From a checkpoint of a small transformer trained on Wikipedia: 26 layers.
Each number is 500 + 40 x the weight over its row's rms, rounded and kept within 0 to 999. Layers, rows and columns count from 0. Numbers have three digits each. The size before them is the row's rms in percent of the matrix's.

# layer 23 MLP up, 384x128, rms 0.161, rows 26-134, columns 0-127
105:522523479467495497494517465521443407537582531517546558543547479489456530512481506443552462482431452552481472493522494446566463412435522524494567522531496531476545473472479552447544571495424518467512480412504511566477522466481580526585489493475484514545458474459518498504519530533554521502472511603530495527503470530406532509441489478506527500521468538475479496452447596463508469493504
097:493452519439564428478500513447492451497561522532596551476486577541542468566435497530519569484464592513487457448519584494422511526534477464499535549501473520552566486465526524549498570513515494492458543531487478394501481481516466515503498528479506431483501471529499480532519509515545480518460498505514504457521438480484519442553503440478451484476597436559489452474540455456563530468496
098:550554407464452486506540462407446510487507584472579515533522533515513499534570470424493449491476502531514489522505497534445518502561485475543491495542439523454546512547570491491560507505501534559446464546520559462513462513550463558502431490533437522505516426496509416516514550480523526497464473565492530493514539440496500458488492532579543478410501495516530434528495506542457463547429
095:503522525448540546525505480502548563512454447516510495541479437549429460513481523542573546587517474497504576481483449543438512489508465502488482524471520486459543516491472487474426415492548517413571481556517523476437515557455533502464484477499572500462478522487465549582481490520510409555525395528526459526527514475539451547504463486498526482517475505461468415542483475562494449482431
102:498504518549443551488511444520494470552572463537466511568479502449530566498468495508559513454431497511511456523513539490501488448551498594421487520483472569549442484488561485466475587440563504486439544529544460469510503471491491492450467505478491524524499565499512468494499479501497474464509459534564543481478519617487477545498434491489559432511511455552525420381512509472479470510443
088:543510509511482485464488506580532468566606518519489522499481524510456531499462535477568509479454539444416569488462503491538490496470470489548510577553535390517500547525495522569466518451560473451448543530497523494524491551496507439553505526513480471516474533433520433481477512407472474496461469468580488518504563458589494506443516548559514508465514583506519544547527513566474479504551
100:502493557533463552503470566425519462522513455461510480488555566451579482498564488414470526492456451552531506509431531483516519506485477466503449576484503547440465463497500525541542422500507484535494465537534527538531527462518549501409486411453549524491518554464543516452499457438506567502433555515531534509484501626447517436488515534517520503534513512582548546512470480472492509497526
094:485473478536471432521571440479477515500446514530500452479536512514526518522488460494460467447486527474530518546486491530483445559508466515504464488528546521563466507493488554498658535513575526503457508547448444436507452493496529520553562501478521522521419552510569460520479522504496444469513458458563570457553548477547455506384476448466479474482469501441465462501542497489505431499566
100:486509454517545528550438514497499517563458507443551496502439549470466499557453546472520541541543502531558461427419504463531454566573508509499440572484552519384475472467462474530485438507519508505580487521448510485483515475405558576497517528465449478566476532511515438434496534524471520439492495448593515497534455503468515457451502479487463475547544467494444485542496503515515474515492
098:442515539461526514508561481536515477490534531478535426507553556523493537533484519515456450486576480509546457493497487465523504464529538413486489528545560466471475358529427501519518403486494411515461529582480480543464508524485521485557478512448428532452510468486465593539547528481465436455446451507480542438489591464461439448468510518492475483537474509493527534513501527508507487509498
101:447496476496412524511505471544464478474496454561492517523563441408545444491491482535533503507572562501479496462460492483402504495458536535547461540514476519493450437544501551548521559448503569511544446448488497431457491489496510491436550591498497492504526576504480523546568472475441491557533533545512503469480516523480493540503490582548494505502455455510469431463609474464486464475454
100:589519485533508502429507459541558522486516589531590476467497475423463546484520417522479519481492508469538509436449537518509616525524478535528463489537443480559476505422576454564470496495478536525509576437501448520477483465532527468568537506417492488464474516520497521476434435442504493500558542463506432500495454525466511488451512475544513562446556499547490511495529543495469508467501
089:454452525539439506533420501520526475497444546461524496524451521477560512428507514425577496515459502570474459502469508510436513509468451541529527530440514503448531497483453474474493514536606568506524540482467530527588451503530500513543449489472456516468510449567555474514487437476473521499499479485506479491479456477450413544481533497471579452517456557434486476443522599481565465560492
098:511553502522427489548542532507578466481430505534500530572554522514525473525544546539495456451505549469509433476546523536474533480549475492513530498502511437470500515554502552534519569454473485563560471523532480449531449529561521491481447553479441529557543494499522567485515491595503507514443476548446558451532459517521365447507450489520497438483463465546563517512517455526489482545562
101:476550483520462523484484532607556455532537500534528488505564496489490496457496519479474470506520579493531566541495447412548528531467534507497526454447443473472567499457544509535555513505495511409566414558508544464499483384477473500541466499490474488516514528478597498547418494442515519511472539488533541499506539482476482483454504484544565547599446454508458510535437522529508475529484
098:465452477511456504401565507519439489532537544532567434540447505495539459469495495470529510527540447499500462503518467450533541526448542503568550418504497480550437474513589475557438538537560441527414519408514506462502506470537516491475499502523429574498491536541470468460535509557495520485511456453468515557493423451539464515501517504451567499542454490572494538482488552497446472472495
101:511516481517503473494564481485480528484552541545428514500506644417504554509438545464530531485510550448542486453474483514442525500479560459514524508422493571490510496518546539458465503525469510437502491486511521435534523431472564513478496454460483534535526465399466505459566498579467462468449440558511563442507530478450464478483428487573463528475506461527498465493499536489539561466493
108:533540504518606519536494551456493437454456526510534548450497429431526496531536498477415497466482456532464540484548567470509524550524462487530533505563457451484489569464513563522552487477506519472475503471472492493498506582503513520524494559539381467449507535561503502502488569429514469423454503545471476463515499530467513458472556480534530574535532481549544536408539450516538541505515
093:474552499487512577499449558518525564561519505472530504437551590465494474562506516503512480470587582536492495518503546484459512492515519508489540550494449467469553478476444524481532443450515561545485573530557485433476436516447511512561549450473455471466534557580433569493450542482509527477467544503553474485550493437490471478530520521573551481484493483474576529522543502517458464460561
101:485476519497479483496491508515508585513439509534475522518513470528494465496483496516458523494520542540562541540436514465500555516412433517416488459443461502456525544587435533540562502472489409453473511468484505511467478440407523410502435550507545522472472497439528435497496515492567411554502498454524484507474530475476509519525465454551491451541523448521489536509432536516551427495421
084:439539459532523492537503492462579522519489526486488492519574554491465487524518505483490404505454511467526469506401480470436549552506552501547507553453500499436462519563492525433497537501457526514490487523484542527483410556561566547524506470443543492482504482465669507503576521468494485581543506516501533413478483479478501460471496519504507478513500525507518482455471486565582545498502
108:443527495493452469511566516583482456491509435497525522545519503504462517640570445469531575565531544537456535426512449513492500491501551419491398490466501476408483448466447455545542530485458492517493527459500528498510567505553472544458491577558567484509457545482514494531518459579464495536540523466478502487531522557436475482499515511482494524501505507535516544492501512420512521503462
097:483474508494529554510513502465549486498502507493522453487514439435518551473518500508453545481486478464440525418550519519475519416499464510448568434505429410517478486526503504513488565458537520568503455503514445529543463488602468525529503552546455513429470481535523487553487540430553548404503486569477545483486427511488478529520392472465429482448449470503474520502530521520525429517530
104:479465423468479486574533447505477484575506489519498470555543461516514488501493494429512432505555528578448476494591566553541530469412533491522463548524499541495534552445547466493493541487434451520464485540542506521517491473533491474436544449524478585429502576497525492415512488527500547447489467439567514505531514479465510503528505527533468440505527478492461446516518567411533497515431
107:482497525518477543520487417563496482545499505460531536525511500507493501499481469469491586432490474512553485470573475474564532528557525436413503586526420496495508451540490472516479471434422483431514513508557458520463552501458474502460499453488434575456500543512508559610459506461482515485485558522515480515466446442445519486504482473485492509489468449461472566532532464511562575535582
102:489509518519556498514544438527473537454494388506514494481513555470515429532518432461526461573513477565577469511464528415499494519489517502566503450461529485528465519493490544519468461525533450544430536486537449609479497490457495454415475564546481467475475512522472518478547538507510433486565550513577499483506558526525490509455510507551491448472463487552487534575460513478600529455499
101:475566456519536546494503470569457471492512495491469499469492477591556512508528511429520512551471412533448504485510539387565526541521508528511461527509429509559536446501466520426535540448491464484514453506543494502505514484486566540486482554525508488519440547482499449522524491468465486467492529461512473536539534524502465508480540431490531565512459543564468477405534484448524562364458
108:526513535519514522517532458566517517523521529583473486535522524408537493522457547542506458563532532470449538489540497556499490543426449446490548480565450464517513499488507492538459504527573509511519510515433516452475510565544463467479524548444500474377503518467545518387506525500456445501554537517494467398487410550465516442495505481458493461514511495430506548488530439524530499522552
106:447507544505418518523496565371490502517496517499468485512528511478496566563488544468544429585472509481532389519449493529434516496520494491478512497438465502457476462468525496514503462406529508502502512566469474516467512463557519528532446496473537495466465437483470488454531477566471488454484494505576504555503493445529516545502487491550548633486494487481524544522551502509570524448428
099:540451476551550476577474474487485524551536507506440491577450491541497455563508576496562513495497512454500549524525487540531433552558464533465579528517497564538500522444552486482521455511573445603539509521472541532521515515522494488491480517426477469474549472484452554440525483449487481471510455501489514502453450419459476539462469479431502435499529535520401479522461441491516416516482
106:543526507571459430499555452511448474573551427531571457584519466541459536499508417499463455482488461471481522513484455477496512454421471486526450501483537541532532486515413448458470472450555505461533500539485520515526477579518539430457543530497492529427533557512471429527505489513528513462519496527531506489486410474522497428515484548484500442481504522451491457473553485570519501404456
096:483495461502465477476494518446565536510529515442531484562446490479476507562497512544503470522560493505528508469458487480524523453539472462469599470488557534448535585507500463549549540499590593532508512547456479489536518535461603490452524497430474569454511584455463513459528480495501478475518385521402484491496451532507523501518528469539502552466471540517442480540528537558510534449503
103:512455500537450557527468536525467535493510502499491436511471541589599510450572452512627458482550480446504561514453536538565454393493522507495415557518535498465492511451512497494444498485484401512569467489555492456481531522581507487455509515471455470545479521483496538473518453483513484536451478551573494479486461507519478556542445533480518568520488444524498499480543484455473493479493
105:481494486463503468499373490542502496496541523436503530505567521493422560523522516514537448456517483465541486543460568487490614459426420476587483519495516515443556494489524506461538539476542568506498506476501488474518516530480489523537515542538473450457525494484511511594488473455521474567432513505459497481568455464491459518499463459551543526593439459502498526426530473437496530444530
102:510464575572510508496522436528533477479507496515534474510523468519515476526462484549469450416524501454420454436452523545528470571488441445516522514455536451478564531504479532482539543481508479486459555483456531506553526530498525493513499551498523504436489507451504529547413430523536535609417525457533446471573478505428528504561463490457546491506506477451545475489492508585399510508496
093:441539544497504512520534444485442487539510460477505533486501462481537452525470521471479487591500548591457491482546492550535443482537483510483499480545453519460445520497557476501501420412469564478473466572426477568498534461476474578518511531434445487592412564523523533499507550543434476461520533481499565506512546460449566506470553473496505465541529447513537458505511493521459471558533
102:538489519523534551576485505533455509489623504603479487490488483442509508483511494485470451507503400489483523483536539496473479443510488532519488462539499539467478525485511572502485481508536555547486483518440540554457457547507447539487539511497436415464503538525461535508411495482446464530502504449522473512515436408503494498469483504488468452546460528536522358501575544440529505472452
098:459556439500482527583445447558490548495460560506580507512517460509537534479485370474557516553571526485512480517479480477564503562494406525541533456520516493514551554528523507456518553489501515529568563486488506587516458475436485500481490557551466482448474520533476539425527448451450541561525471543554521531540475547472459510461486505458524441525455491502487534468476480497442528534491
099:444422512502454523460494500492443505431448489510462565472508540473567420540534436512533485518525489508531439528474455474538530548535499521541528516568488601411498495432444497509491551439513545525535391456457467470569581545519524535482471553516501502546538503553449541542466479521519493516464506460485583510532521516490422443476519476466473522488438512525482497489497415509533487487501
100:579470542460467467530492475566466547551478477448485480476434551441537475488512454526466550570563517525446498457490505513494486470490471550520430558434484536474469553563572449487459460507515536387510525493463472530601520532568530501452465502533502443491553497490483476517486551460427588500471486506520465549502550457468427494444528457475515524437477502500546551474483469517519476544527
105:498576492480404490465406509470503480502453504547492489442551474535519526530554501513534452526505482443486522521479512456458523472473418554433527503501585476490451578439479545517515534466527547482531485513438469430544513521514536449494546512436542510525471512442515393472499486547438551479569463546495463517546466507441473467534533481533531512553508510530534552476520564472504597514452
102:516519577525476491442546564514523434506516429565457479536523486489461563538567492506514462529495568533434473439489528526588502491538460450443467495444423473492443519497527541506449539451513505493566441479492438494542570486505550498461510549451530550443459497491520541433488512551504517525487501499465476491420546483485507521529538523449505565565456548515505415512533535475535523457421
092:487613476545469492478530475438501542445468499486565471504547449519505519520421484472540559455511469433466494498480512513527545424463480540467483605532499478547583516585521520531516578453461439519493496488467496475571531435489479472553532462502561520466471538478558548499540471482515516451484500538450489534478556444446473548502480509507478471566515519503515464497502570472450440408507
098:537514561517484448502523492492511519523520543503486445466445488432495486500502485477465479558485495414525496496417459425488511471492476426485510499475457535455488496504427532378577548416514508502433424518599500539504522501488485470466581499517525521571476509475537498493512466470525538483551440423546413500518547512529506442487523579463534546489440490440491532481506540536559512516488
102:489497479487542507620503546513514533500520501464447549515427473505557510507436575476502560530520456488482545508513503459449457549477464565476542569495443509510502489578489605471505476535462532476476486468539486529476545529556494475471550431441483530606501515515533517532528514427516546552414496553510483474459420549499468457508459452479463491498533499465508450453491501562528460473426
100:484516550507473512511443446514503462510459486448587477490521499546529479508504526494484510468529429533465519482522586539485517552482459542465481512505381527512482542467481467528513548505440490453497473458498533467539524550566409503516503514543500530456410525522445536474555553506428534496481525467549498599498455482456543508464454425424480489561592537521480467457412541487499460481504
102:511506404444481523483499463471522459567481490454465500532513555535523522469568459510497503467549528479511481536467500427499421430514492497512536421571522439503498565513471443482494529469544502568465495503583492539469536522491427510517490537507511556521479507628458513468525464486424507454490551427519479444530451487524510469499486413493561548497544560512448414510505494550453481529495
103:450494533434494546528495607482543472559466547527494470462486566515521437486440405504473552520516519518467551477442534498472452535512465470475540500597465501454506472525491512535502452530508531501495519488476456514480511547427483475498465546403462521490403571557469526473473465494521488495418552432495476550564486496541442456488504472494479443507443451501464536516443520482480538523589
097:508569432517537462531516440524497528520495542500543559525510451537541538497569464508448434518495443490521507530475506493458456526501480471566453501488537567469557444467578487526410539388556568587433511455449488503485566473484525493565425539531522554479476501476529515528480534423541505520496526506508497465517424438476498500425523498511473542527467506514525463466454487479488525519578
095:521493457491418552508463443493532508517547514452494541553543405475559591497575481536461487388504495473475492506598537517482521542522486402491510495548483462481521529502502504461503466539498513547524494459469529519448485498592483501428525449509512471432514484532507469509488549519465462524575546498565462444533407481476509478450482529464444502497472449583483491521513510507486535417495
104:473484520403477523519543418465466541588484552537509499492495548465563501504445503505510519551561447478506506471488507470543392449468468474500469536519436567495527436442533513597533557435441489458515484534520483544441497527501521464479549600519512524492498492563521491452530560495531568459564493523468512498567436496455456494500557488507521498463551519502514568513469514521540543535468
103:508467476541460475491519491510473384499484528485481538542505543493440517501483508489452479466449507515551460604438490505515563462483511478555493512511465629538457489436467488490588520485502470504582513498490510452554503481453464547472514529420484539565507510448445514559416543478482507589531500510535497405515456541486558499517532431514499488457544506554508525509447491561490509547487
098:475482494504531512580563535500507516482465494555458450519486571440448550527485541554557456428480495460438539456462461552498474589507505519514463479445447495512436504568479426496444514478447504464536499568463556495488518463506552423481515497485518517454448484544479541490517459454543481460571482456490529512553553563484451489463432492431531529463555444513473496461514594546502494542527
102:597504549522470525447530487560455470483459455508540503464532537459535498486502504501477533426496496499424521466512546493413564447491560491489507524468514532523489472562418490483446503454474471457536532556441530470475503475515455527528531511528466469562555556538533447548466432414498501533512521509589483439485549483554482494479454484522518450584471511453526437505559478433546442438493
101:529522461478463535474555511496502561439503479478531541521572492462461487584531464479476493529506518552451456471544463514384439410508528553523523522559437463568525518534473543513517459486442519465540501452427447461465501507497590506467545519502484458425468448493507570516474540553494496528470533514515487407517446450453532465548548481447526528429525495551462502535511516467443496486471
093:410476515423497457567499477568515446487515488477504493504496537495504450506514480454519480520484529559486448483475526550420457485523490514476496517451500462468481465469454498421551568476469504486488484510448497478577510448417529465514536538526486582449497502550519432499498597565540546451509508524477535556453495479500516515480553509482448504514560556605510466510598528597505537462474
093:525421536532459545499487558492536532520558512487483488523534525430534497543546485483554471492407401475442551472473490564504521529549470525477486468494507519501476499491494554506497486524549474506500406524440580465478530497443562478504491569590391509521576459525537465447496506535484514507484535574462428485471499514428512503525412502487482469540518479494449535476500564483493441443469
106:533499434447468458546484476512532494496578494516546459502495444504476444520543460541568528513518554561525477505485452501474456511503500434470440478520520433533488540526490560543548507373425600550506549565492506472468514522557556503461494479471573479574507513532469454472485514449478522453522465536514540541568473520445512499553481448474433452499510556531477543490512478482450524537423
108:518582539462477530519546460486553474483509519499492542486572542515595460487481488567461458404429489506490525537534479464426484477503469534483525513514469609408518544477410460466561419484448457466526517540530522463497514498514513555513527490495463491491520510504534529525467475522483441457458507567434539517458502518526507562500481545445494484551519434538441546472449532486470476524413
100:509484556456491521447453513485461469602501445481511527404460471441535482564493497486489526541535515489520504471522501503480520564534545522585526519461467535439551523537514519497516544498493514554532485438433494531434517500529510489412595574490495473418504528443493486510467558459478532560425494564461517425535540544490549450505539423500468498472490492452470462552432537504521547504485
100:479540527472551478482467445484551493506460511544473537476538501439460479528597515495534433507490432514512505485468464562502508508457507422486515547424459495430497512440411440535453461528449445498508542501465551429520562539470463554536567504526520486532453565489537495494502544521550488522581439512499520417511548461488495580448504464523566466499513491462495532527483571503482550566454
096:438511522510469546511494512532518483472444417486545466569508530435495470557486483464549447473566614446452545481545495516536543478449510526468513463440583531459486565512542468500526514435506520588463480583497501497513519587483564433561514504515443507499489509549441496497473452523488530539503502471490480450499510502519495519497523405515540526401436427494513475460529504538470495469518
100:494446518466576439533449540502494492490446544491491499461487445507506505530447540488509525487454525626498481567544472467502466562405485525537480464472401488528487491483455519479466405474486521494479535434450457456526493551449553438430508522471484465515536490501542476580467528536477478462484525528547509482465516500492592486532552459443506419496474476470456490474550502579543459454496
107:497484478481479505530495461465490592502518519514501458577541525431486517533495521595489451493503478525515479536442481486513530417426453486493460489567434482420500458538524458463473525515486496459501510479536505483444524528494601491446517485465537490460535439498482518426579577463460493529589500513436465510489428499456539535456521456587477513453528477529464455513482577572475452532515
099:518543510451469589475416489539503478454537476447536499600416548530481546492488482500527524477534481602474513473548535455490534414490570551503502546536479446538405500525529499495515466436561510565517444481464540465564484478466494487463492511573502474500476498491523487445528509535490447504450481592477497469424561443538501527527479508448489449484462459502454513486528429507458507507537
105:493563500423516481489512512441507455446517470496490515577462500494547527547552452551467520457556516447459445565521461472471541528532496476550521551489534455460534516485431420587488516497453458438466549519431595420489493406493483519440507537536525446534468481521494482518481529502462500469490483488439539493433424506497538507466491524523483504513419518456567530514513439515518493482589
095:511492515467489475541500532492511562456475491439531473531517515443520524464575539488555483523474498498491523483425463472503513442496486504468544553453477522599497523466462456493477518504548524500489570557453573507538468497458486527476414534559446487523544474550548510546477521583566495472479514498558519484452481546543556385536524446447431524548518527495428530460487521565572571474540
104:487570462546562552522463504457559489535477588496504492499452537518475600471464458515580489495472516475535474534458525469518440496467482544516449542578521443475516485483532550491527523460510420504439452491561494568449571479518498481497490479499488481536480479533511559473516514552540496564563479524479440422485463487417456490424497530494560415489519501539431495570493529499469432531484
093:492465550536526480506483550556527561605524488465539526444498514490551510459489518507506564512534554510465469537538493529492558472532420456479529449528471513536518500496476458558510440544443508508527458552440483532505539460492546509400523518522478494549493500500469548502534549484454514562510364548520519453498464471490425508457458530524456468488389533470426509435442461523536505516480
105:480468540508502463492565490488500456501522478475554472478425517448482461482470497482466470490565467522479464418503448480501484487526414465535508578502505618508560532506558526512448533450526457460521545414530572572469540465511569455463459500518464506509515514511523575473495473373477520490537440477492521471552512532444546505481480524488505584548516445529510587473544511453509513486496
102:462543531507511432359489543491435553541473486459567521514434470434457550467469585506551492535489534445425496495478513449531509461404453529544566569499513503484493485446491504502565541467547467463489502520536495494512521495476547503465487468481524412512534514524515564517522487482510419453480553551575504534494530485419551582532535510542541491494471501486493515521533468464524469483522
093:543481391523474517471596480514501523517478479571450522524539518471472496533527415577506467517526513510515410388471472480479466508528447509541489444493498555514529498493560474567507436436525507505515517407536471486445492443476533487503582400510483537472438514536483548536539495480480456515520502530519556488452502495509559527548441447487515493541570461441535512497508481477551497447494
095:483463550437488516496442524515487499420578467469497485466527576487562488505498477458573441550542491486453507490489528542470453471546541452487543485508538508513521493511581458519555415495508457544469545469482435546516524535531594576472559466475449554542494513550429477491501533495494434560479501449530518532510457515463484458402551475569514548556451496499467475452497492519476514426474
096:507505511491506523417573585511556422432538507593511471449483567502517540527535493481510484489507493442471448500503522504517514496486549494470542487492515525541556527559486530533466438492430507542454437486410492478483530438512462526476534534488481409505503503567500467491430551523505526492552465542539470449453564483547465510510436523502511513449495481526605490407475493448506445459566
104:482496496541528638540454480528465543519484471522458505561455437557555471516519473479527511560476554484464565492489456539523536557464504576489475490540510463408524485412490536542509507434445469546461518562520455544493454468510447438448500557505423522505481490510485554516484523522456497433568502536503470539589462550458541501569491492486486498538529458523503516459475470520426511530481
098:475542450474518495444575447468442509445501516532521454499458469520534482522479486535499546446501447584543459492557572473432455520522406520568534540497504461516528521560489510377510552498506489501545543540442520475522485460451478551440470514476511464491435523549503483503472499517505503508469493533489473537520467621502406527456440501486532487492440504536411453510509473505533459534449
094:491555500482440598520490488531501519487468508423526492506512504545515450578513502488468473592486509509476505485526399527568489531478518514552525467470522466471428402559464491506505566470509455495499506514474546507428464545531509535537510574488524492446492498475539528532506479487500629506505471508520424442463503517517485431446530452509500439503377466479523483441467502500539466497438
106:513496510511489482427431453429540469474519543566532498448500507473420568572506485424499499509486471557480477447507574478488490473475521534502451430464453522492578513551466447480489553486555558493507481430570555517531544579485537439496518502472471442472502501492511525477495495514487520481485434476543532482577545496495499458466451441521440499429559474493402565518466544464503559470516
100:452434495457514524527483441534470420513487520479443501530522513505477545552450512513574469510454491529425571449536437488395465459581466495463454471500518487523524492510506475539507508490492496448439503457541472580488492575458471496455563498465456577445481474512512533466524530475449535436563513554518535421576465569484491521526547477483528498524507562548425486503473464539482486497439
108:520478519540505443552541516429508446580503521551437461467542530517509515482467496511489501451549560549552421538529464486422537502436488548513550554473512540451399569440460529498520488515498465487569423436503410553549554505513519533499495474545491518418495484518496487475455538425491464503542466480472436517467475463552474562502536512511462483438432481547508522486483517482484460498554
098:523499515468481508502529508547477508548496511414502510440524516545509532499581518543501458508543520481521517511495494450452538548383470542562423525455458550441458473531425439458514494478551497511496473518535448488578483473563568472475558517467544599468453490499495494588532493486516494508515489462564469578501518517560424441521595447459532501510497499486468519471540496453444510516456
103:497513542435520464523546503556489476535484424497565436439450552504571513458473512536532485432588595539495496474447444453447499510473450512521505572489520500461486457463448516463445490452520470482529514477493447486464517504467500546432499490495533482500512565424494531528618449548530505491513500533561509495433544553460461537513547576527458513522485530430506441493520559525503551474484
094:569488476463475559578513481486503476445531412542508511494466464485492514537550494500476417470522518520450530485475468456444502562536451435492459453535534452498441473452463510478484510454504514507534473524552478502622531501530513448535426505381488566432508516484471542492514544528522552519553524485522492558479525442496454494479496471567530497564475493439478474428410497463539530540479
096:460512482518513492424588519533553458526430515433517455430574476494487514470471565531504497584455520496489489536468574460554516459507529528523512516425496503526472478521460500440589508516572519507422552508480499484500519569479539432487555533584455468504503483442500518481540515512395514480504541528495455441491482527471498545481546463511444500468457398428460509500511530532456528487508
092:446507531573467439465473528493457555493442511513568500542491530554522451540511539518528550532567461476432509485539490457533422533498543486526562471532515495514369464476433476511526453545471496563473535582472551550507523535459494453560558579527490484595492567480542415514462478420507479550500511508548518445523490525513466528493499529504497529482539541466470525475481479557492529500472
106:490485445422471458525534514430429493471547488476452480492516462503466449542530545505514533486454553495417483496528485540544443475536521511530484565540503532568541515516486564423585512527521471549543508413528498493471496559572522559485482499425501548475559533493517453576525500467497580475530436499583468473506473491509453465462490514553531534411518466562510491499514536483503452437450
110:470526504426535502601483513508491486472482524556476472527507492446505436522450531409520531513435519488456510490550545480502506513526584420578552464478499507483556465532491509555482519469482517546481499473559468551573483494486465507501560445435424516494489496548477469466406510478527475500452511459558495512402487444494605511543478440465523475562532437478538526463472505448504483547478
103:419486446565515433479500483516436491533449517487492475511408553486480444564573520513469477455458496477501555521558455489538495486565485534512554523541482465464490512454477484515576472540543507445506484461490502544524525478441570453439425462484528559513426563491463544472470493411512466538511530513484452475519509497553534481484470523478613575476447525532528543466422457499505484524524
092:475532549470472502534492550495495516540442556455504497458446515460435512499521485485584495530526497461510476513509484489534575448538499472510504508524479517532496570446508544411420501474529536475489577503470490559502502475482501497445423508531539506519548474460519489565410542496430498518552445491521537518388553558505532484516493480513580513521456590531411497513505563449543427457461
106:494525534518484458469550513492493497558488496488590520563396540459435488501538481587388471513527466460476514512484508456466500432554535464539506535515490444443532499511436490503463464450570559474526532504505586474499489505527563506462461534448492522498479491514513543563483517511495510464539554482458441478447506555518567508469421493457524473486524428515506555575487575543531479486576
096:411439492468531405528552476477567501482493557541581496561515494462542517535493519475518515536527520447534518436584463507488467527474417482572427478515560531496526486477501532497466524522468436527521403466511548565448500562477447448549496528419514475491462521506521479538484523446434473476526531452488476463480514529481523561552554514552522492457527496486476451485483553481551495412517
102:476505485466478572549544507449531520496580499452593545541460535502508517479499499501475542486553527504513527498524469539472488471545469537542545475535585521465524439518474477432491471467591501506443493491460496471509495507472531443525549495523502452540479526547481487420543484470571546520447499481569461487523482501461488470597437489521518487562556495544404509505396543505532399552465
106:512500522579501518523535436473550561518559498502493541533507470482476508487529407500516572623511457538480429475427513455519422535377501477458476520531476548501530439530456475488512501554580484511529460432462498531515548474536557509511517461460510487476497485548505492501500542482476478532468541493520545553567516497480493564452451503536538420600519481490474474488434491507504445479463
100:477532487476519555498490513490504495486479483525463500542547506466461533521425581525517526537515573504530503512462453555446453525486461530505485505445442487496504473569459462492505454525502497471427503468544569439431520583496533528487587436496554496495482490496514447542500488477539511570522536577481519448512441539498486527445468488541533407553477536543399614582518510555481475495523
095:508520571516581463563546529555496434529506443522450453453529473519485474453490421476525473553541509420468551449528456504439492538506515503512480525488375504456488529498479470545542414500502536426490445578478478446504485472462506508430492483550489502499444475463534470555488494481470545538542512502513477500472447459439490546489573574444479466549559478538465500530488469562506453547498
105:477478534532500427441489461494514493528446516556503409491465522459520503594459536506518464519485490494510505512479449507475521462495435508561484504411499532433469515482522578489534489470568470490463431438530535436494581484434502536467533500506482460445528479496511546572526460525439473499475564472507588450492587531492596506471495516492508523456456496537558559420509450476486510556535
106:467504527492525433433518492468528561538438455446458522469555519499501470451573495529473495563431523475560524528583527503525528468458491477516552448468462474468476479481440504536525541509503529559468502534585556483523513500544545521468491442526428526459533518512487550470438548461500537536472521585544496449477423571425469462464473569498482457562474539551513537433515425511480475481479
095:495511443502456501510473537472569469522554444443560491567573481493540489536538467507549485454555488488413472476490498490484483486556485549457465490583525469480526523517473453505422452459447503489554444440556528478574554454502575450510516511505496471474572476510547468549503435457535521493548497462550488537528433490456472550465431487466446448563448538590475530516470470499457489485466
096:499518550472507493496475575489427449545453555509474553477449547522439494542511529516441561416532493517449549444540497481407529497559524500516536548533491565502503443539489524487456450521563497530502585541511517483493531508424477424529554525448534481522585581524498477443445416537428520451505453543500506488475497484537494492537531435569537493447479483457525523526508520511460457493496
096:552536530485482475492494558499471456458526539437503528565462536582493541466515527491524501475545430533441461484529568500510487395534556477480529484441440517461515483539525429453535541496517537518474533596420527525527500532488492602443561432474498494506477478497479408439488454445488452444502495526532466488513445555474501490493517516473446575447577516516484514482516574481523488492490
097:536549462450561448530529523489515516443468568573476500438462490451541549535477510507493557511536515504517511507576513431610532510490515498530464447513502504427550571561549525420566460456475559513470524473508394547515487521540539456495472493443483492511457516491465466480502496519494517512504501539488418466449470456517491535471457457574531531453442562474526569473475437443497535505475
101:563495485501477463501451527451492479481548465573499477504530561487530467534510535497545490375444506458507472474467565487450506509495498457541561463433485452592543544503518430466530509549478514523462509504503431482512498519505481455493577527631514516470569515476490463479459483553501483565412502478470496529430526449479447529451451514607539505490523486502514508503529481578498476501458
097:451480429447490526468476456482450498474518492512509483494523479484453540497540447468530461534498423434520448488535545570453610472464477362500587543529501461489510564485489549424553473557533498504479537492497502533541497505537480448570487561431436520506513548530468471475549445446498475477527496542445522466556498480523525500554413523483509519517474533525429477476528452466536495498472
104:490547518463472414513457513540500507495473461552438446549458540498471495574510449490511559522546482520476500517571560492405499568490481566536474515497437509497519503476523474553480565370507428519517440482601535522521505516459524464469417468473575515507484530514575490498485495517484506571546481471494463489435523507497478553506501463435510472554522515522474477495456500469566579510458
099:502479464536480425496474528455499469505514531484445578564431500449482531479489502536598438510508488414586402483475452435463523465544532485488535464450474493485525455490541415488497477570503531472522581483491486462498547485552547507500472595508422564460472541538482442482469531511471508466522463467484510498439516523554479591465471488508537505558520481503509555445477487490522517501438
095:538530554532524506410419527520458540475555550525509530478497493416494494494532517564522441432531543466520558498457456510553510520497471504563546541456447555484513523469434486447444501515510544507463454485558501506477504476526484480529484480508525500555500439401552471554418565416544423466510473537543534463558463534541457458482533431500488490546531461419536453512508492499518536475490
095:486491523538453531524498535474512469453402534492450519546518459458502452507526496533552537512501527526511563528485553472513496481384496579564443560510514559508434563444498459484517465500550563449572497517469492480541509402509535506478523531549461525470519490483494416548470470527415505507517435505562465483520495513596490456525469458491518491508439449506492516470506569482571557535463
099:491568500461427582464482494482507497518525534493517501496549495484453520524570493437495539559467500474484596520502475519532575391502513516452456423477540460566507490529523528444592409478519461500482560574503579446473488492519507514570516517445439539562473486523538501520447534464464469439515515479518540507485477507495476501501486562460446488489511508520543502474471443564469460531591
101:397532505514399517558464538536556480527504483470528462490527457457505468537465444461568492539481516456540549465474429467471522472596535461502521554508470516550512455565504538530531584543483462528467486500481490487449497517551529493541536512523519539545491449405580585533552482502493500532489541449537509514549531578532455495445512484554470531504521500477456444450538442536537484475463